Part of a small language model's weights.
Size: 9 layers, width 128, 4 heads of 32 (1 for keys and values), vocabulary 3479, 2.01M parameters.
Architecture: LayerNorm before each block, rotary positions, no biases in attention or MLP, tied embeddings.
Training: a variant of SOAP for these matrices, 101M tokens.
Each number is 200 + 30 x the weight over the matrix's rms, rounded and kept within 0 to 999. Layers, rows and columns count from 0.

# layer 4 MLP down (transposed), 512x128, rms 0.123, rows 93-147, columns 64-127
224,229,197,170,254,195,167,213,221,204,241,217,195,233,210,232,188,230,256,162,223,203,240,187,170,198,191,188,166,208,191,221,164,220,232,158,249,186,213,173,188,199,186,195,165,215,192,200,274,233,202,158,189,199,228,225,226,161,209,175,148,246,150,216
233,183,191,260,192,217,202,187,197,213,205,213,222,173,257,211,198,161,233,179,218,179,188,226,188,189,235,154,202,191,171,218,176,216,230,177,231,195,165,237,241,218,220,207,158,171,215,229,209,215,222,131,250,210,194,246,223,188,150,224,146,190,210,193
228,162,162,204,187,249,250,150,221,211,217,181,222,199,154,194,161,179,248,142,201,150,154,233,200,220,243,187,234,169,205,261,236,215,198,247,166,183,239,140,192,247,198,198,157,231,239,152,204,172,167,180,140,203,165,147,246,115,191,230,193,144,226,253
188,223,167,195,179,154,206,192,217,241,227,222,250,220,234,244,242,259,193,226,199,201,237,182,225,184,232,250,171,205,208,212,154,196,203,160,174,229,188,134,227,181,197,210,209,236,221,212,243,189,205,220,226,178,169,221,152,265,180,226,199,207,225,158
200,270,200,183,233,260,152,191,192,192,178,199,156,184,223,176,144,211,199,166,193,226,171,163,181,177,172,221,201,133,178,260,184,189,224,242,224,223,211,191,211,219,198,220,203,229,182,172,209,184,170,161,263,209,179,160,171,202,221,225,219,143,176,197
168,214,206,244,188,236,248,138,202,231,185,192,192,191,168,197,208,180,192,166,206,223,183,223,178,168,239,183,233,224,187,197,189,230,183,151,216,245,214,201,258,167,189,159,154,229,231,162,217,227,212,148,249,270,221,233,180,190,174,166,211,253,228,198
166,158,197,202,216,211,208,208,190,182,240,212,206,255,173,153,186,217,190,232,219,219,182,242,184,168,281,177,244,179,177,191,153,262,163,196,166,211,182,211,147,229,210,268,220,217,220,192,200,220,223,230,166,211,190,206,223,165,223,167,241,165,237,209
196,204,264,196,172,212,214,212,204,188,185,150,231,204,221,192,180,206,215,135,210,184,257,163,172,176,209,199,215,156,255,180,165,155,207,245,193,197,250,168,237,154,205,192,229,192,186,188,197,187,170,164,210,196,181,163,191,215,198,190,169,156,201,221
184,179,247,223,152,145,152,232,214,158,172,169,233,157,133,232,192,177,225,209,189,144,156,233,154,215,245,159,206,195,203,148,202,236,189,207,239,181,181,180,277,194,201,219,176,227,199,201,173,187,177,190,207,184,194,207,182,209,183,203,189,257,198,169
184,176,175,224,176,136,178,185,177,229,209,211,216,183,254,195,214,182,174,156,226,171,294,188,222,184,201,198,171,254,279,204,221,216,165,161,195,167,201,169,186,227,214,160,240,217,217,179,184,188,234,204,167,200,178,136,194,179,188,190,198,227,202,202
202,144,208,181,184,193,167,181,230,200,197,144,191,216,181,182,192,169,219,212,210,164,197,175,230,247,184,234,205,183,201,140,165,174,208,222,211,199,188,224,239,199,197,156,173,178,176,219,202,177,147,223,243,215,175,192,179,198,169,165,177,185,208,228
168,162,202,162,181,155,161,202,215,218,198,182,198,235,232,236,165,247,216,206,206,192,204,246,226,186,182,203,219,245,184,211,234,170,163,195,164,185,187,169,233,132,242,239,229,194,241,205,192,234,231,218,203,196,171,179,199,123,193,248,206,138,190,215
204,177,147,190,177,218,182,170,207,203,232,214,162,218,187,218,175,210,197,227,159,242,187,217,188,220,207,151,193,259,186,111,226,202,246,182,175,222,219,175,143,188,248,190,208,217,171,157,149,229,191,194,212,213,167,175,166,222,167,201,200,153,236,246
228,232,231,208,203,198,242,188,223,201,176,154,181,178,237,209,128,226,229,213,213,238,189,215,158,152,212,168,171,167,221,165,183,196,125,221,243,201,267,204,214,198,237,224,176,174,201,218,241,164,208,181,192,171,206,193,204,190,158,156,267,197,172,199
261,152,200,181,180,227,189,156,199,165,159,200,225,218,208,253,220,188,214,246,190,206,208,203,172,201,174,169,198,223,216,198,172,241,167,150,207,220,242,171,154,253,231,206,185,177,193,166,155,228,223,147,222,190,142,213,168,188,236,199,184,118,147,257
233,174,198,204,194,205,275,206,237,220,157,167,191,199,200,229,177,253,223,214,215,191,187,226,182,153,231,178,203,255,216,239,239,267,187,189,211,174,176,158,215,226,216,211,177,196,236,194,187,135,233,191,224,189,191,214,179,213,141,219,177,182,179,210
246,204,179,208,215,219,207,223,222,203,144,241,199,165,173,188,121,223,198,237,190,161,183,193,185,178,209,248,215,199,184,178,253,195,203,200,196,190,192,218,214,206,203,229,204,226,143,186,184,189,231,223,220,252,235,184,212,205,182,227,216,193,239,213
171,167,246,173,243,203,237,147,214,239,223,257,223,184,222,192,186,162,218,243,157,185,201,208,193,208,162,219,228,175,187,211,181,238,228,229,209,183,194,193,212,204,200,191,206,186,183,198,164,222,190,232,197,232,218,249,237,184,172,197,209,181,238,207
223,186,158,193,210,224,262,144,160,181,208,223,117,235,208,176,189,157,219,199,182,184,163,234,213,233,160,208,172,183,235,150,214,183,215,213,201,180,185,143,190,186,201,151,272,200,242,198,166,215,189,184,197,251,228,229,226,204,159,182,190,239,234,113
215,216,173,221,167,190,208,206,171,248,229,194,187,199,185,152,190,212,227,175,155,238,159,190,200,237,155,206,177,205,232,245,206,160,200,276,167,231,186,208,254,169,157,214,221,142,217,165,204,185,193,163,244,219,157,197,206,161,220,221,182,164,164,208
225,190,181,200,195,206,203,171,171,179,218,220,201,196,178,202,135,255,200,179,187,223,215,192,225,214,233,207,139,169,147,212,185,174,223,196,218,145,169,207,197,213,235,181,220,139,226,234,209,155,228,189,204,222,254,199,244,221,214,170,203,160,171,133
164,221,241,177,265,232,210,227,229,189,256,206,192,160,242,197,224,159,168,193,219,258,235,191,187,184,177,181,199,221,217,210,210,257,226,250,203,219,187,195,203,178,181,166,194,222,270,201,180,196,205,218,229,204,190,167,239,220,181,238,213,163,179,184
165,243,200,211,124,197,184,155,193,214,215,240,218,191,180,193,222,180,241,213,158,192,194,187,195,206,189,188,227,248,205,265,160,208,207,247,276,164,206,220,210,184,166,178,196,268,174,187,185,181,197,179,192,184,205,201,138,271,252,206,221,204,178,203
160,221,213,209,242,237,192,254,227,190,235,191,139,202,258,163,145,243,247,162,202,238,196,174,206,242,210,184,183,192,191,226,229,183,235,208,239,144,176,218,204,188,232,179,183,173,175,227,226,193,162,170,210,144,175,230,165,118,168,174,212,184,222,235
187,143,218,189,188,196,180,188,140,199,170,197,186,248,191,232,163,227,195,175,165,183,143,178,189,242,218,180,185,252,169,181,160,167,197,241,272,182,201,233,215,248,180,245,194,183,202,251,218,187,198,281,163,186,178,191,200,194,206,224,248,204,189,145
181,212,172,181,185,199,231,135,220,222,170,200,170,204,192,259,164,221,147,176,184,222,208,209,205,236,199,193,242,248,204,209,168,200,188,171,215,200,189,215,225,209,193,225,142,194,241,177,145,251,186,160,214,215,193,248,214,191,227,163,205,216,199,138
208,191,177,128,171,182,196,192,200,163,210,161,226,188,222,185,191,170,198,209,205,157,158,234,208,209,183,146,247,216,152,215,166,176,160,158,232,217,236,170,203,170,165,249,258,223,181,192,187,207,235,225,227,192,208,221,242,186,202,168,237,205,200,186
146,206,178,198,261,152,165,225,192,222,196,198,199,190,175,195,190,202,244,210,180,212,212,221,213,155,229,269,217,173,210,217,187,198,233,231,182,151,181,191,239,168,229,191,259,214,209,245,238,193,214,211,171,198,229,194,241,188,195,201,160,153,222,178
181,197,192,248,223,174,178,260,217,198,216,161,228,179,267,287,160,280,201,173,191,236,225,162,161,221,203,162,161,213,196,179,176,207,193,156,189,240,171,200,202,168,175,144,216,91,276,221,174,169,225,231,212,266,179,248,243,222,162,159,185,208,176,212
269,187,224,250,246,241,231,217,171,254,193,268,188,158,212,174,186,238,174,230,235,212,191,141,120,203,131,200,130,214,203,169,191,194,152,157,222,207,166,204,139,228,155,201,219,199,187,151,163,173,166,209,229,205,209,182,194,166,166,203,215,196,205,228
190,167,248,147,181,260,229,219,208,186,239,181,208,272,189,212,147,209,226,186,153,182,186,155,222,188,223,183,231,175,183,219,230,193,192,164,185,162,225,152,226,237,228,173,204,214,195,220,213,216,184,211,200,239,232,195,222,167,163,167,159,211,228,226
191,179,233,190,229,191,162,196,221,216,241,215,227,192,199,199,208,153,180,260,178,206,169,197,192,191,173,185,211,137,214,204,134,226,188,230,207,220,187,182,210,229,175,135,265,187,149,178,158,211,210,167,213,198,211,153,172,204,243,200,179,180,239,185
167,170,178,209,167,200,175,252,154,198,211,217,199,236,185,211,190,196,265,204,184,200,252,219,251,162,173,187,205,260,218,183,195,148,194,253,272,200,185,177,202,192,260,230,215,189,194,189,186,196,194,240,152,225,233,248,221,232,209,205,191,192,178,190
228,200,153,215,146,205,185,180,243,193,214,212,193,194,206,241,189,154,207,228,220,240,235,148,214,191,259,200,213,185,221,245,195,149,209,252,236,196,172,219,212,184,232,219,144,183,215,226,192,225,121,170,174,235,223,204,179,198,205,210,211,204,182,153
206,169,181,171,156,169,222,216,219,242,186,195,176,227,233,106,199,220,169,186,237,213,208,166,204,185,192,235,175,199,206,147,184,176,241,174,244,260,176,227,184,204,273,210,217,189,170,179,215,214,115,176,185,179,182,125,204,193,177,192,184,180,244,218
182,215,209,159,179,248,182,200,191,194,194,172,218,190,236,175,240,195,203,155,185,199,146,203,175,230,242,250,188,188,156,211,174,181,193,181,189,165,161,227,194,207,184,251,195,247,231,213,201,197,209,266,157,224,213,162,192,214,231,149,199,262,217,158
203,238,130,209,156,232,233,218,178,209,180,190,189,207,204,205,275,213,169,179,190,213,239,260,172,162,212,262,229,195,178,171,233,170,216,192,229,210,219,230,188,247,157,186,179,159,212,189,175,161,214,205,255,214,253,233,211,195,247,190,220,161,196,172
221,217,204,204,223,229,93,168,159,224,239,166,170,214,239,212,231,169,144,215,173,240,137,179,183,222,153,218,216,155,185,196,220,240,213,176,175,172,182,235,146,225,172,277,247,229,192,244,206,175,215,185,205,210,206,170,191,265,188,219,166,204,211,174
124,190,210,169,245,218,237,205,157,224,166,174,156,173,194,180,237,238,153,209,177,234,174,150,232,203,196,181,225,251,153,199,188,228,191,196,231,247,164,258,209,187,189,189,228,208,248,191,181,214,196,214,209,210,200,196,214,203,228,227,182,257,239,210
176,180,212,239,120,189,177,263,238,165,212,200,188,232,254,184,203,194,210,167,169,202,168,238,192,227,183,284,177,207,112,171,164,222,231,230,185,215,163,223,234,173,194,185,151,217,184,157,236,196,158,235,209,195,140,189,184,199,199,185,214,206,191,196
204,184,208,226,226,233,174,207,247,235,233,228,158,170,219,218,203,224,173,190,235,158,238,200,210,165,227,182,143,190,223,182,191,173,211,195,217,201,189,211,222,152,176,206,231,195,171,224,227,224,195,183,207,219,157,183,259,194,217,196,192,227,170,174
228,160,218,176,199,238,208,199,234,192,205,206,204,201,217,204,145,167,268,189,207,216,228,225,187,158,149,199,185,181,176,208,169,215,173,228,210,204,241,204,250,180,149,191,218,169,169,197,182,194,193,198,195,258,207,187,184,208,238,244,208,195,121,235
247,157,206,253,192,196,212,139,198,183,267,165,188,139,241,151,276,177,200,147,147,220,214,167,259,199,190,203,254,212,196,181,149,231,261,177,197,239,213,200,214,230,206,213,153,235,188,277,177,265,210,221,203,191,167,287,183,264,221,177,181,217,214,159
204,217,184,198,209,198,165,237,224,150,210,217,230,235,218,203,193,175,239,197,219,215,258,199,251,222,224,229,221,116,227,180,164,222,232,160,200,170,118,205,189,166,229,139,166,207,214,157,212,195,234,182,237,175,178,245,242,190,179,169,244,170,176,201
204,232,229,233,178,210,232,231,181,172,163,222,214,207,212,217,198,226,230,149,207,197,210,205,208,187,192,192,172,196,185,214,196,203,182,207,193,197,186,246,193,180,268,209,172,215,185,182,191,170,183,195,267,186,179,235,189,207,207,235,200,220,201,154
215,183,199,192,181,168,158,228,191,172,192,146,197,179,134,249,200,198,258,188,200,169,206,205,230,139,174,225,203,170,205,184,234,190,220,199,241,180,204,185,254,169,219,189,195,205,228,183,167,182,204,187,176,188,183,249,196,163,226,224,240,219,215,201
240,255,180,185,154,229,241,215,182,202,217,198,186,191,226,233,163,187,241,188,180,157,204,226,199,200,136,187,203,209,213,161,204,266,191,201,217,205,212,225,166,219,190,190,179,202,189,206,229,192,216,189,239,163,175,124,241,209,268,153,218,183,220,202
237,204,170,193,177,179,152,201,224,221,211,192,170,156,227,239,167,190,201,210,227,194,207,222,186,244,179,200,182,207,200,158,253,184,182,225,169,214,189,217,216,243,245,152,266,232,150,163,199,214,215,177,199,193,207,182,229,134,201,183,198,204,213,207
209,206,190,207,185,159,203,142,240,233,218,173,251,203,216,207,235,192,169,175,276,188,176,248,213,174,218,178,206,246,144,209,217,187,227,207,188,223,182,224,172,206,161,247,167,236,174,165,161,200,188,227,173,187,223,236,162,194,203,179,238,201,190,167
206,172,214,205,169,213,207,212,168,233,221,198,261,148,173,195,171,211,252,263,155,318,211,194,238,158,197,183,170,275,225,200,223,235,203,205,159,217,246,155,166,213,223,214,221,275,179,155,230,165,193,155,180,202,217,188,243,204,218,210,212,221,232,189
222,261,221,274,233,173,227,201,171,220,204,255,228,202,176,223,212,208,255,171,208,132,218,223,186,181,175,244,194,112,237,140,182,192,207,199,163,194,161,189,218,191,167,238,187,225,192,233,162,161,197,207,209,164,189,206,189,240,239,216,216,163,232,222
204,197,182,200,162,219,210,203,225,204,165,209,212,201,238,237,184,268,205,236,191,195,214,239,222,194,172,259,186,195,228,153,201,223,176,221,188,223,216,170,228,203,209,185,185,165,134,223,196,208,189,168,164,172,205,226,176,234,185,227,231,210,147,245
159,161,219,242,184,215,237,199,186,200,220,155,186,180,229,176,217,193,193,105,234,154,226,198,220,191,134,180,155,197,186,165,188,173,234,162,129,198,164,197,238,174,199,186,134,146,194,224,185,164,192,234,217,172,163,206,202,212,183,215,191,201,197,226
206,207,243,231,184,203,195,243,221,182,180,255,203,227,167,215,195,252,234,177,215,135,199,172,214,214,179,209,232,188,222,182,230,177,237,200,193,234,197,195,247,229,211,180,180,182,215,244,183,207,154,178,243,180,195,231,176,181,166,200,225,129,269,240
195,156,211,243,158,172,230,197,228,226,191,148,186,185,235,222,204,175,266,221,158,191,165,237,199,169,192,172,204,208,205,182,187,165,195,217,193,197,215,205,234,238,232,153,199,184,148,229,217,160,188,187,229,203,213,246,164,205,196,216,190,210,166,167
# layer 4 MLP up, 512x128, rms 0.135, rows 94-147, columns 64-127
211,214,262,155,202,176,164,179,226,202,260,203,197,187,183,231,226,233,170,226,183,199,199,203,178,249,240,227,224,169,213,157,158,134,246,219,226,192,175,194,142,180,228,192,276,235,242,212,165,223,168,213,205,252,174,146,170,237,205,220,188,231,194,209
202,241,107,245,141,210,139,196,176,199,194,186,224,268,216,183,188,167,207,202,147,224,258,193,170,274,184,187,257,171,168,271,208,249,175,222,153,200,156,212,227,215,173,208,225,188,252,179,195,179,186,217,166,92,234,163,226,212,224,275,182,198,192,112
170,209,188,161,172,239,215,158,214,224,187,198,182,202,156,175,213,216,208,181,179,153,227,231,157,261,222,190,231,213,217,181,247,182,195,209,176,210,170,208,212,206,172,160,121,250,258,194,190,234,231,195,176,249,176,223,152,252,179,223,184,224,194,206
216,178,135,210,167,267,183,218,169,219,231,191,238,169,259,182,228,227,162,223,224,202,202,184,163,202,170,192,161,187,206,260,174,239,187,177,211,210,166,175,179,217,173,216,191,193,188,196,170,186,195,219,139,191,222,206,184,199,217,185,205,203,224,201
197,196,236,196,148,262,190,210,168,135,197,152,216,241,199,168,244,188,165,175,168,253,158,235,194,218,182,208,181,209,175,246,275,266,201,193,162,199,204,155,202,173,173,194,219,150,185,197,186,240,209,206,255,200,212,217,152,149,202,225,181,207,235,218
230,191,174,197,165,205,188,155,193,235,219,139,226,190,246,233,232,158,225,194,196,205,263,223,201,238,167,226,207,206,258,207,211,241,199,209,195,271,256,192,242,212,160,257,174,183,192,180,169,193,208,171,241,146,184,178,222,222,154,183,182,156,192,173
215,175,211,166,219,191,243,148,218,225,224,224,216,161,193,176,178,202,194,262,235,192,160,277,170,248,240,151,124,198,214,199,181,245,218,239,179,243,181,180,166,249,251,258,190,209,137,228,163,192,199,202,179,212,165,216,222,193,194,137,297,189,149,164
199,199,163,228,182,216,166,183,200,179,178,159,185,254,225,239,195,182,148,191,207,223,192,236,199,215,228,243,210,181,227,222,227,175,177,152,187,202,252,194,189,217,177,230,193,187,247,143,188,210,198,176,155,216,189,182,241,188,220,214,221,194,182,199
208,242,176,267,170,119,185,193,169,254,167,198,163,166,203,151,186,169,161,145,175,211,283,206,157,206,210,214,216,211,164,171,207,153,225,196,198,179,179,179,220,198,188,233,161,240,207,222,181,181,220,236,176,174,194,210,227,168,178,170,236,203,216,134
206,227,184,241,177,210,214,180,181,212,272,225,204,166,218,163,235,254,201,212,211,182,229,154,200,147,204,166,145,155,211,237,212,109,193,214,187,196,146,147,151,221,200,230,174,203,210,179,209,205,217,205,188,202,202,177,161,199,160,164,193,192,163,150
206,168,217,238,191,221,137,242,170,232,219,210,187,170,194,209,180,198,191,210,139,230,226,213,192,215,172,217,138,209,183,185,168,208,193,200,228,215,202,183,212,268,195,139,190,184,189,223,203,204,161,207,224,178,189,167,148,258,229,264,215,214,202,177
215,202,212,211,237,157,187,229,185,123,173,194,170,218,264,244,169,218,201,223,219,160,246,215,247,178,215,243,237,155,198,207,213,232,184,151,206,193,184,176,247,221,149,206,179,125,192,189,215,223,183,216,212,181,214,213,189,212,196,165,193,181,158,174
161,219,232,215,227,263,212,266,215,202,195,168,197,203,163,224,192,239,186,229,211,208,195,191,213,183,226,227,266,228,200,184,221,226,210,167,225,171,194,187,169,204,205,156,169,176,198,131,211,164,168,173,226,231,234,226,203,197,197,222,238,172,199,180
247,206,171,252,186,195,250,201,159,269,174,150,178,150,188,150,203,225,227,185,247,205,187,184,181,236,169,157,222,214,189,181,172,201,194,163,203,234,161,159,181,151,198,187,214,224,207,242,181,180,237,234,152,181,204,191,175,209,194,216,197,189,203,181
163,156,252,200,190,174,183,167,219,244,236,220,205,202,172,209,276,181,238,188,209,227,196,206,290,211,246,168,198,193,215,241,157,215,151,205,202,180,160,174,256,152,228,181,165,173,168,164,202,232,203,194,163,201,175,155,197,200,202,193,204,199,209,204
244,225,200,249,200,221,149,214,224,235,239,224,219,202,202,171,181,188,233,236,186,192,207,162,213,187,195,192,148,167,216,252,199,181,184,171,173,174,232,250,206,175,169,249,173,205,116,171,228,217,193,207,188,234,195,188,179,168,149,208,216,194,151,191
239,177,155,181,246,188,213,169,214,237,260,223,214,236,212,171,204,217,172,218,223,223,213,227,257,250,144,180,184,205,213,219,188,216,174,196,231,194,270,192,160,191,239,183,226,200,217,206,220,170,214,169,216,232,219,148,175,206,214,207,158,156,205,184
174,181,144,192,172,217,160,239,172,215,251,220,212,219,227,242,186,194,193,231,267,145,223,200,220,208,224,232,137,230,171,214,179,177,205,203,211,153,190,202,174,217,184,199,202,173,252,144,189,196,224,222,181,221,119,246,172,200,218,218,139,174,209,211
222,181,230,198,209,205,231,125,190,160,150,175,186,166,200,222,207,200,212,210,238,191,261,176,194,178,198,178,209,152,217,199,148,237,199,213,211,217,222,150,168,183,237,195,177,191,207,267,179,245,211,229,179,202,236,198,182,188,192,164,210,160,208,207
227,180,212,255,174,186,243,218,196,216,203,196,230,220,181,186,212,187,165,155,174,188,169,232,204,191,192,194,250,184,221,247,217,257,217,250,233,218,243,247,170,144,156,190,222,198,218,251,194,233,232,206,163,231,192,186,232,184,265,152,148,188,196,226
194,141,183,222,189,187,210,166,173,179,165,213,274,210,186,155,209,227,198,203,150,220,210,228,234,181,190,186,170,181,178,190,190,161,192,173,246,193,210,184,198,235,220,218,185,235,157,200,212,247,213,228,180,230,183,200,222,194,208,237,211,202,192,194
194,154,248,219,231,216,196,245,214,200,225,195,180,206,228,179,204,228,163,156,176,233,186,183,238,210,168,195,129,157,197,139,257,186,250,196,212,254,242,191,163,230,268,183,176,185,176,186,182,223,208,211,198,161,227,174,208,186,232,166,195,204,173,195
182,172,182,239,187,188,149,162,173,209,157,151,165,212,164,192,232,222,178,198,197,200,200,242,158,207,193,207,205,210,182,187,208,248,216,182,251,267,175,173,226,152,170,197,199,175,226,158,200,173,197,200,232,167,148,195,227,178,190,226,168,179,216,231
205,165,194,232,187,211,216,193,184,235,191,243,152,204,181,222,163,243,222,195,206,182,204,250,236,246,173,196,202,169,264,202,257,213,167,187,209,195,183,187,179,278,183,227,195,187,183,199,181,164,168,235,179,193,148,183,203,223,235,226,250,200,165,141
207,226,173,183,199,225,194,226,107,151,194,243,248,197,162,185,244,217,176,181,194,179,182,254,176,177,215,193,220,166,192,180,248,177,207,193,178,236,178,263,183,181,183,214,263,189,189,156,196,153,198,222,216,161,199,164,159,188,198,208,261,221,250,227
195,216,208,215,257,202,190,201,264,248,153,179,215,194,194,241,219,191,222,196,169,212,227,189,206,183,237,193,164,235,194,221,204,164,232,170,204,153,168,184,179,220,158,236,202,154,173,189,128,173,210,156,149,210,210,169,163,121,215,235,225,177,178,212
270,192,191,232,178,265,230,172,240,189,220,181,167,208,197,199,212,173,188,210,215,195,214,202,142,225,210,162,218,208,176,163,258,226,201,173,215,267,174,188,160,214,182,186,194,236,201,153,138,202,247,201,235,203,152,218,184,243,180,179,219,206,160,230
236,184,205,247,142,257,164,176,179,171,236,190,212,153,232,223,186,226,205,244,252,233,271,145,200,254,231,207,157,185,197,181,234,172,216,154,205,211,239,240,185,195,200,202,174,219,237,179,200,200,240,153,203,253,172,162,170,152,158,190,221,197,165,236
156,172,234,164,215,241,154,195,168,219,180,156,249,238,250,199,220,205,223,200,149,176,255,188,140,232,182,199,200,218,218,157,173,233,142,174,223,193,177,221,243,191,220,188,102,152,192,225,189,190,224,189,220,234,212,232,200,220,217,176,221,233,163,230
162,236,194,236,242,207,211,230,175,163,174,176,172,171,199,189,209,184,158,167,217,167,185,190,238,247,226,136,251,223,184,177,220,219,162,232,215,220,220,227,209,203,194,164,185,153,200,186,189,200,188,214,215,214,175,226,190,153,147,196,193,226,202,172
216,216,187,245,219,169,227,222,166,173,178,225,202,168,168,150,246,192,204,199,192,222,180,178,200,219,207,190,203,163,153,194,227,170,245,196,152,210,209,211,215,208,186,245,167,240,183,186,192,244,205,162,221,238,237,184,154,219,232,216,160,181,149,167
195,160,228,184,171,255,170,221,217,205,196,225,236,185,186,179,196,206,142,216,231,165,240,215,217,239,172,159,165,197,221,197,198,192,159,169,190,189,184,184,207,239,175,181,229,185,264,165,184,203,160,194,228,189,159,205,220,216,204,235,191,232,206,225
211,218,191,228,249,192,210,258,191,133,210,201,214,161,183,218,179,214,193,175,208,211,158,203,163,191,142,175,255,210,160,165,196,223,179,172,163,200,179,201,169,227,196,235,218,253,180,216,163,235,200,154,176,184,195,239,240,192,188,216,212,219,240,202
191,199,233,197,226,230,167,229,166,217,190,181,228,185,215,190,253,168,233,180,170,184,254,237,214,176,229,177,190,192,167,217,232,240,245,206,194,215,160,287,200,146,204,200,133,225,193,175,264,202,190,181,194,199,161,203,251,211,201,201,209,230,198,243
172,199,195,248,226,221,205,194,205,245,149,151,194,175,175,220,203,230,210,217,152,196,183,193,253,175,149,192,194,161,187,235,253,163,191,205,192,213,226,171,223,188,187,132,186,150,156,193,213,204,189,167,205,176,185,192,253,165,184,196,234,200,182,227
151,217,222,193,201,209,231,258,245,182,118,194,226,238,196,194,280,243,215,203,213,153,205,171,240,227,140,229,213,260,172,221,211,173,203,231,191,170,194,199,213,154,205,168,216,160,208,170,214,169,194,200,184,201,199,144,203,171,204,219,202,168,181,256
199,165,197,233,200,182,222,174,193,201,191,200,186,193,242,211,242,205,233,212,197,185,200,255,192,174,138,197,220,232,192,189,204,226,236,164,172,220,162,177,242,246,164,198,135,188,162,260,221,179,189,207,198,209,221,183,221,187,226,145,179,217,230,214
254,204,194,210,178,180,184,172,189,203,187,217,222,173,233,227,190,170,230,178,177,204,235,249,156,189,244,224,218,182,232,247,202,198,230,209,212,226,243,132,229,229,194,226,197,163,204,229,218,202,198,207,212,173,179,212,201,227,194,179,226,170,101,162
158,200,247,161,183,189,152,151,189,263,190,184,213,199,227,204,246,183,146,197,298,196,225,179,201,222,254,161,206,177,202,188,256,188,198,213,121,233,175,216,203,233,195,222,190,245,190,230,226,159,191,227,194,147,215,166,197,217,235,160,175,204,162,180
268,243,163,212,187,188,174,215,168,145,186,198,201,216,187,222,183,206,241,193,178,202,257,151,208,221,168,210,238,211,179,201,225,205,190,176,203,166,228,185,172,217,237,183,212,156,147,183,158,199,200,185,199,207,210,289,195,220,185,215,210,220,253,184
171,217,154,214,184,161,230,196,152,159,186,172,172,213,210,202,215,181,206,203,240,176,178,165,201,159,247,235,228,218,188,221,196,185,249,185,190,252,247,205,220,180,191,199,219,222,232,192,157,205,186,227,216,234,198,216,183,140,234,219,169,255,215,189
188,177,161,203,171,194,205,175,191,245,223,213,164,236,220,184,216,205,186,215,194,211,193,210,161,212,157,197,180,249,215,161,137,157,236,232,194,205,139,243,259,227,229,220,137,223,235,203,166,189,234,205,155,250,195,209,151,254,167,170,242,258,189,208
205,214,191,230,211,240,206,189,202,199,212,160,174,142,164,169,187,219,175,225,159,166,250,191,189,182,209,220,197,203,158,263,217,216,162,205,250,228,196,188,230,263,178,214,259,191,208,179,211,174,160,172,193,197,188,191,221,148,238,169,172,175,195,174
192,276,236,203,193,220,242,222,221,195,173,174,133,169,205,152,205,169,209,211,216,177,238,214,160,197,228,246,203,213,166,204,199,167,231,228,269,252,226,168,169,200,168,196,212,169,199,250,191,253,210,168,183,143,226,221,250,165,229,181,220,239,128,223
174,183,215,191,240,227,174,203,211,195,228,207,210,154,147,200,229,195,189,199,205,215,185,191,205,219,229,161,234,213,227,245,169,238,180,182,226,155,273,185,222,203,178,229,142,144,194,218,148,194,194,175,211,214,186,180,203,203,165,152,223,187,213,186
178,185,173,179,216,156,205,183,209,239,150,178,193,210,208,199,204,200,176,210,233,178,176,154,261,172,222,165,203,193,194,212,220,194,203,139,193,197,184,241,283,219,221,201,241,183,188,132,157,150,258,239,146,198,218,207,206,207,110,227,168,174,246,229
198,206,250,196,229,213,221,156,210,142,200,216,243,225,189,181,158,174,185,249,168,200,185,203,197,190,211,172,246,201,205,248,202,216,183,234,234,168,256,145,161,170,160,197,147,173,231,217,172,197,184,240,171,196,166,162,187,216,174,213,242,194,161,199
200,145,211,224,212,264,185,194,147,160,232,207,195,213,169,201,154,208,209,228,196,170,207,186,190,191,209,265,186,213,192,262,188,250,154,234,243,137,243,181,237,206,203,217,208,196,218,194,176,228,192,164,180,211,184,181,151,162,232,184,187,182,177,213
252,196,179,245,189,207,220,161,151,150,175,220,213,237,253,180,230,194,203,185,187,254,181,209,146,199,232,260,196,229,184,152,279,157,249,189,228,234,188,173,167,208,220,204,186,145,200,199,202,207,264,204,245,238,141,229,144,131,149,182,175,216,169,151
216,182,183,191,172,195,234,224,180,193,193,159,187,181,209,184,196,239,172,180,155,183,205,229,216,210,176,187,207,246,224,190,170,211,171,188,204,245,257,233,171,194,189,257,243,225,222,174,254,166,188,192,231,168,161,192,173,175,220,179,241,194,203,177
169,211,227,218,224,209,173,216,187,223,243,185,188,189,230,135,231,171,179,190,188,209,208,180,175,186,201,183,179,192,181,217,225,184,203,222,220,156,226,223,176,186,146,205,249,237,233,216,175,213,163,238,221,243,182,157,234,165,236,194,232,174,244,170
258,167,163,198,242,213,145,209,191,164,205,188,227,187,217,178,201,219,191,231,191,221,194,236,168,225,226,247,204,209,189,187,234,172,135,231,249,200,226,185,169,211,202,234,222,211,223,170,207,245,191,199,181,230,218,188,167,205,233,238,183,182,131,171
209,196,149,215,228,156,195,165,236,186,250,156,214,180,183,243,195,181,229,211,201,190,256,285,186,175,212,194,225,219,245,199,237,219,169,226,205,167,203,189,202,174,218,220,170,164,239,162,216,235,201,208,169,211,208,197,215,206,205,221,229,191,181,191
165,201,235,203,183,166,140,203,203,168,237,191,210,199,182,200,193,210,194,195,172,176,266,188,214,235,232,177,183,227,247,224,230,238,172,210,202,177,183,199,202,244,211,189,188,216,189,242,175,238,199,175,198,211,255,202,216,189,186,233,196,197,156,178